Weights of a small GPT-style language model, trained from scratch on English Wikipedia: MLP 256 GeGLU.
Each number is 128 + 24 x the weight over its row's rms, rounded and kept within 0 to 255. Layers, rows and columns count from 0. The size above them is the row's rms in percent of the matrix's.

# layer 4 attention query, 128x96, rms 0.0916, rows 37-53, columns 0-95
size [ 90  84  99  83 105  88  93  84  86  92  83 102  90  72  77 112  82]
[[165 103 149 136  86 127 147 146 158 122 105 132 128 129 118 155 140 116 145 111 144 158 103 115 163 140 142 156 150 112  92 118  97 120 159 144 139 136 175 168 128  89 122 116 141 135 145 160 133 148 102 113 156 167  69 101 126 120 103 111  98 125 188 136 118 172 163 124 134 137 102 136  96 120 125  83 117 102 107 106 101  84 133 155 148 143 114 135 134  99 132 103  92 137 147  87]
 [157 138  97 121  98 138 151 140 129 123  96  79 135 129 103 139  86 149 144 113  95 156 151 149 147 107 100 120 145 144 108 153 148 143 111 140  93 140 139 135 189 113  61 155 145 115 122 117 158 134 123 145 137 131 141  98 168 114 110 137 137 136 137  98  91 172 125 127 105 139 129 148  94  97 142 155 124 170 110 144  94 113  95 151 152 103 110 150 125 151  79 166 114 143 117  99]
 [160 129 117 105 144 144 117 151 169 105 170  96 111 144 139 161 148 120 125 137 132 134 127 163 155 136 108 117 111 123  96 137  84 135 169 163 105 119 137 115 152 157 107 142 144 102 120 127 114 147  89 127 103 154 105  95 126 143 112 117 102 111 167 122 133 171 155 120 129 149  81 178  58 124 129 106 113 126 142 176 111  99 120 111 130  99 137 121  96 171  85 125 126 139 135 101]
 [103 162 104 149  90 141 117  86 135 124 181  97 143 135 102 140 161 109 160 119 128 140 164 111 115 107 129 135 137 113 128 121 142 105 126 193  95 184 104  94 109 136 105  97 158 114 117 124 146 137 136 129 162 130 163 151 151 113 116 150  97 162 174 114  91 133  85 122 170 134  95 144 131 121  89 100 163 134 137 126 161 127 130 137 101  99 111 112 121 153 129 100 142 136 134 112]
 [ 90 119 193 180 109 144 164 123 105 138  77 144  98 113 116 134 162 109 150  98 109 102 136 121 112 101 124 150 171 117  97 144 141 137 133 165  99 132 166 163  95 105 122 152 156 146 162 131 142 148 105 137 139 150 100 144  72 123  93 124  84 153 126 116  99 137 114 141 156 132 132 116  87 109 118 120 114 119 139 126 131 131 154 140 101 124 153 135 127  98 118 108 122  88 119 168]
 [134 129 127 128 134 137 182 127 117 133 100 150 127  94 124 118 127 111 112 131 133 165 132 113 141 119 127  87 156  96 135 126 136 140 165 110 126 148 197 121 119  98 133 137 132 128 125  76 101 125 114  94 149 168 136 141 172 149  99 113  87 155 197 134 129 154 132 170 142  81  98 118 129 120 109 101 148 170 136  92 159 169 125 124 156 118 129 151 156 101 113 117 128 141  96 131]
 [123 120 139 126 119 163 171  97 134 125  78 115 107 164 147  89  92 154 136 164 134 114 117 117 123 129 137 102 177 108 134 148 120 122 166 142  94 125 168 136 112 127 111 157  90 126 120 144 129 176 145 111 163 150 140 121 160 109 170 106 105 110 118 125 111 160 128 116 123 116 109 161 142 101 116 115 146 129 175 107 156  99  86 104 128 170 107 123 107  98 101  93 125  79 104 124]
 [111  99  98 110 110 115 125 139 141  99 131 120  85 142 133 136 156 147  92 167 145 100  91 121 148 123 146 125 115 110  92 186 139  88 140  72 154 124  87 160 126 113 132 129 117 149 118  98 147 134 121 135 114 109 156 157 190 150 159 117 135 125  97 141 142 162 113 114  98 121 127 119 110 125 118 101 125 105 135  80 157 103 127 125 127 174 160 123 151 141 152 120 113 121  92 182]
 [122 108 118 118 164 119 115 140 157 167 142  93 101 112 172 146 121 141 129 135 131 114  82 178 126 137 150 137 145 158 131 169 101 140 142 116 177 109 120  87  97 119  86 105 139  93 123 122 147 117 115 132  87 104 111 165 127 131 124 132 121 122 133 104 126 143 158 128  90 147 161 179 141 161 138 146 135 142 164 104 173 125 115 125 110 115 142 108 108 133 116  54 123 151  97 109]
 [144  97 104 126 135  99 172 124 116 159 134  95 159  94 134 128 127 136 159 135 126  87 114 133 108 149 163 117 139 166  85 135 127 103 147 149 110 137 128 126 186 173 148  84 146 118 111 122  97 112 136 141 153 126 110 142 131 151 113  56 159 133 137 121 200 123 105 167 128 103 120 146 133 131 154  95 100  95 119 151  78 132 116 115 136 105 131 119  98 131 141 125 139 124 118 145]
 [122 143 176 118 103 128 108 153 127 154 116 138 119 148  87 125 124  98 154 107  99 163 160 117 150 146 152 108 113 183 143 121 164 139 156 125 151 135  89 133 151 119 168 132 148 123 134 168 123 143 134 158 142 166 113 125 103 103 161 119  92 110  86 111 148 134 120 142 133 167 117 144 181 126 126 147 129 116  97 121 111 147 153 113 144 100 152  76 178 106 145 179 107 132 146 137]
 [138 122 149 102 144 109 135 123 126 120 106 146 181 157 135 134 137 160 141 143  89 120 108 122  83 123 103 125 143 173 153 139 102 132 110  94 124  94  83 136 141 131 123 119  88 129  82 144 117  75 152 135 120  87 163 113 132 130 155 109 137 110 114 125 169 143 118 114 107 122 161 100 168 146 148 177 126 119 101 153 173 158 122  95 146 152 127 172 118 165 125 166 137 110 104 125]
 [117 129 146 122  86 148 153 143 135  93 137 136  98 112  52 100 125 107 135 111 131 127 119 151  83 144 110 152 139 168 142 114 150  97 137 143 135  69 106 147 139 136 123 110 130  87 116  89 120 107 115  90 103 117 113 118  79 141 160 133 142 146 140 133 139 137 129 112 160 181 147 125  99  95 146 148 118  99 119 136 121 106 138 133 162 130  84 163 127 115 153 131  81 100 138  92]
 [143 107 136  98 134 109 141 132 128 181 118 162 112 168 120 115 115 111 110 127  87 118  78 111 126 161 113  99 135 140 129 142 104 108 106 104 153 121 117 110 130 133 112 184  91 117  96 151 135 122 136 111  99 121 140 139  94 118 159 178 145 127 102 121 123 107 130 170  98 141 151 174 147 155 155 130 130 164 106 139 121 122 111  69 122 168 167 162 107 153 129 121 140 180 113 117]
 [166 111 118 131 148  89 115  83 120 174 145 161  94 154 150 111 131 146 101 146 109 100  83 102 114 120 123 114 127 107 143  96 112 126  98  84 123 101 165 129  96 114 145 177  99 143 144 115 148 115 154 116 112 105 165 167 116 127 119 140 146 110 120 128 151  82 127 154 113 128 137 136 161 148 110 101 131 174 132 122 159 127 138 114 116 150 134 128  77 151 116 112 154 157  81 162]
 [146 108 143  84 122 105 169  91 111 106 122 115 118 114 130 142 158 111 138 150 125 139 118 116  94 109 126 106 148 131 113 148 144  99 134 178 129 163 143 128 132 113 132 151 128 153 147  82 147 142 112 100 123 149 148 166 149 121  64 138 109 179 178 122 121 140 135 116 127 126 123 168 104 153 108  84 129 138 143  87 133 117  96 150  82 131  99 172 113 123 123  85 153 135 111 173]
 [161 122 109 154 144 136 124 123 101 173  99 114 133 167  92 110 117 109 122 117  88 133  43 120 132 154 111 187 105 120 149  94 139 120  89 150 102 126 156 137 139 120  99 121 117 114 101 123  94 107 123 104 154 116 136 114 143 126 115 131 126 108 103 148 134  82 176 135 125 118 121 127 133 182 128 117 159 167 136 138 133 129 115  94 117 170 130 146 116 158  97  81 147 120 129 121]]
# layer 4 attention key, 128x96, rms 0.092, rows 37-52, columns 0-95
size [ 88  88 110 124  85  87  89  79  87  87  79  97  81  89  88  90]
[[129 130 100 128  72 128 147 145 120  88 152  82 118 145 107 154 110 119 142 137 127 125  79 153 143 163 126 173 138 128 121 122  88 130 132 173  99 139 154 126 158 129 151  97 170 160 143 144 113 140 129 158 158 163  95 124 116 175 105 113  95 171 174 106 121 135 114 157 133 121 148 141  86 131 131 120 124 132 111 121  89 166 148 133 165 109 162 162 124 130 105 123 100 132 147 119]
 [118 150 128  65 100 143 120 130 117 140  78 113 127 130 136 147 104 105 132 157 132 102  95 154 107 165 141 166 157  69 115 143 116 180 172 111 172 129 129 137 103 104 116  93 115 137  89 141 130 105 157 153 118 158 157 132 145 147 119  95 127 132 121 121 150 110 148 162 133 114 158 143 144 104 105  93 105 129 129 108 120 143 113  85 150 138 130 124 137 121 172 128 141 174 103  95]
 [106 155  87 136 138 165 131 111 164  87 151 138 127 160 149 158 152 138 131  97 127 151 139 116  89 163 124 136 108 114 108 159 117  92 120 124 122  78  80 159  84 110 129  78 143 122 129 161 113  94 128 110 121 149 119  87 146 117 129 143 108 160 126 123 146 173 138 142 149 175 141 152 119 118 151 150 146  86 112 171  95 119 107 155 129  96 117 112 150 148 113 124 140 117 150 161]
 [ 94 176 149 159 137 161 116 144 156  92 135 105 106 117 148 137 157 120 121  98 161 127 136 142 137 137  86 121  93 151 153 169 146 170 152 144 145 126 103 131  96 117 160 131 172 127 140 103 147 114  59 123  78 137 108 124 109 126 102 110 120 167 115 140 127 158 104 137 157 175 125 180 124 144 141 110 133  89 115 154 131 110 143 148 134 101 139 105 140 101 129  96 131 135 111 145]
 [161 130 152  97 111 114 167 119 132  98 101 140 137  94 116 142  85 148  99  92 114 161 142 116 161 110 149 118 116 151 136 127 128 133 124 175 138 134 165 102 111 107 136 109 126 133 117 110 168 119 135 140 127 117 140 150 153 129 120 132 119 119 143 168 103 143 139 128 145 129 100 114 119 143 145 142 106  91 203 137 162  97 106 123 123 151 154 193 111 118  83  88 157  74 123 150]
 [ 94 108 137 149 114 118 133 128 120 152 104 135 104 128 178 107 112 118 130 102 128  68 163 127 123 114 186  91  99 104 117 109 138 167  94 109 115  73 118 103 101 123 170 124 131  96 116 137 164 142 155 151 143 168 120 149 115  82 131 103 163  84 160 137 131 135 126 163 122 118 113 125 162  93 137 147 119  94 143 128 161 114 121 125  86 131 125 139 128 115 148 112 130 106 123  87]
 [127 159 162 153 101 149 117 163 145 116 161 147 110  89 109 122 124 120 142 102 119 113 165 135  77 137 107 140 169 120 141 121 155 114 100 120 125 120 112 114 107  97 118  85 107 112 171 114 169 100 123 117 156 116 135 155 106 114 157 145 156 185 158 143 104 133 155 128 121 159 123 109 121 102 136 151 124 115 134 140 168  98 115 188 113 150 118  82 156 111 175 115 104 105 138 126]
 [149 151 136 151 119 112 125  96 131 134 104 143 143 131  98 124 159 107 122 150 115 163 103 122 112 100 161 152 120 153 126  93 145 124 122 150 178 118 114 140 162 156 109 127 148 170 171 120 121 133 150 122 156 122 110 139 131 128 187 145 158 133 123 134  97 123 133  97 108 132 102 110  86  86 133 116 130 151  87 162 150 168 149 119 149 159 146  52 146 103 145 151 122 128 148 174]
 [136 174 126 125 139 140 170  78 194  75 125 122 169 117 113 126 147  75 113 132 109 162 154 114 122 137 107 133 133 112 145 112 109 112 158 100 149  96 107 113 133 177  96 103 112 159 140 127 136 139 135 146 116 121 104 103 129 113 133 138 139 113  92  94  90 128 139 162 140 148 124 120 128 147 143  88 126 175  97 133  92 158 163 126 122 123 108  98 176 144 129 131 112 108 146 144]
 [ 92 126 148 149 118 107 158 120 162 109 114 153 141 167 139 101 175 101 145 131 134  86 111  98 126 140 148 110 158 116 106 117 136 133 101 115 136 157 122 147 141 153 125 122 147 101 147  62 116 109 147 138 120 112  86 151 152 131 122  91 131 108 125 181 153  89 117 124 114 119 124 127  99 138 160 151 101 100 111 170  82 130 108 146 110 118 132 163 177 133 119 117 100 159 180 117]
 [139 129 148 142 103 112 125 110 142 176 181 108 112 152 146 127 116 147 142 154  92 116 103 141 142 147  87 160 160 114  93  95  82 159 141 180 135 147 160 118 154 131 148 151 132 113  95 107 131 105 115  94 124 114 111 104 114 134 119 146 111 125 107  86 161 149 119 133 112  70 121 129 152 162 107  98 110 172 158  78 128  97 119 145 123 113 125 141 109 152 128 131 139 170 131 104]
 [119  93  87 125 111  91 164 162 103 163 113 138 119 131 155 134 132 111 117 126 121 129 114 134 106  89 128 123 160 136  93 140 122  93 104 143  94 162 119 105 136 106  69 155 121 159 128 145 122 153 143 138 179 127 177 130 190 139 116 152  99  81 147 123 134 130 114 147 146 107 111  83 169 126  91 113 164 142 126 134 127 140 110 100 111 148 140 152 101 149  92 115 109 138 109 108]
 [136 110 103 116 112 147 124 105  82 158 135  89 111 132 140 106 100 137 136 146  68 150 152 130 138  81 138 132 150 117 144 157 132 127  74 126 122 173 122 117 154 109 131 139 119 135 102 123 124 128 127 162 185 142 123 107 138 102 166 105 143 138 103 147 100 123 164 127  74  90 149 131 115 111 113 157 116 126 117 113 115 154 170  71 136 108 125 141 106 149 157 131 156 151 161 167]
 [180  99 129 106 105 170 162 176 124 115 130  91 111 130 134 147 126 143 125 116  86 121 122 147 121 136 152 152 157 110  69 139 115 115 169 187 121 139 152 140 197 161 101 110 134 145 131 153 106 101 117 120 149 121 142 109 156  96  92 126 131 116 165 133 108 147 124 122 117 102  94  99 105 157 111 116 115 127 135 166  76 111 109 133 142  91 145 128 129 125 128 108 123 128 146 138]
 [167  82  97 145 124 181 180 152 110 129 107 119 123 110 118 125 110 130 146 164  72 149 126 121 179 128 115 133 134  93 119 116 129 129 135 138  88 146 176 141 163 112 153 124 132 152  95 139 102 113 128 126 133 112  99 178 128 103  84 120 107 104 168 144 113 142 120 130 112 112  93  97 126 143 136 130 133 118 169 144  88  93 106 101 121 143 158 162 110 151 117 104 157 119 146 129]
 [147 120 136 174 111 135 154 128 169 127 116 112 164 127 131 140  98 120 132 115  96 130 106 107 141 161  98 130  94 142 145 122 105 115 122 143 108 142 121 127 113 118 157 151 134 149 154 100 146 167 141 149 109 137  90 157  94 163 157 127 105  86  94 188 151 110 145 127 147 128 113 152  96 158 105 131  86  90 157 175 166 152 121 131 144 135 149  91 128 108 106 112  91  85 143 157]]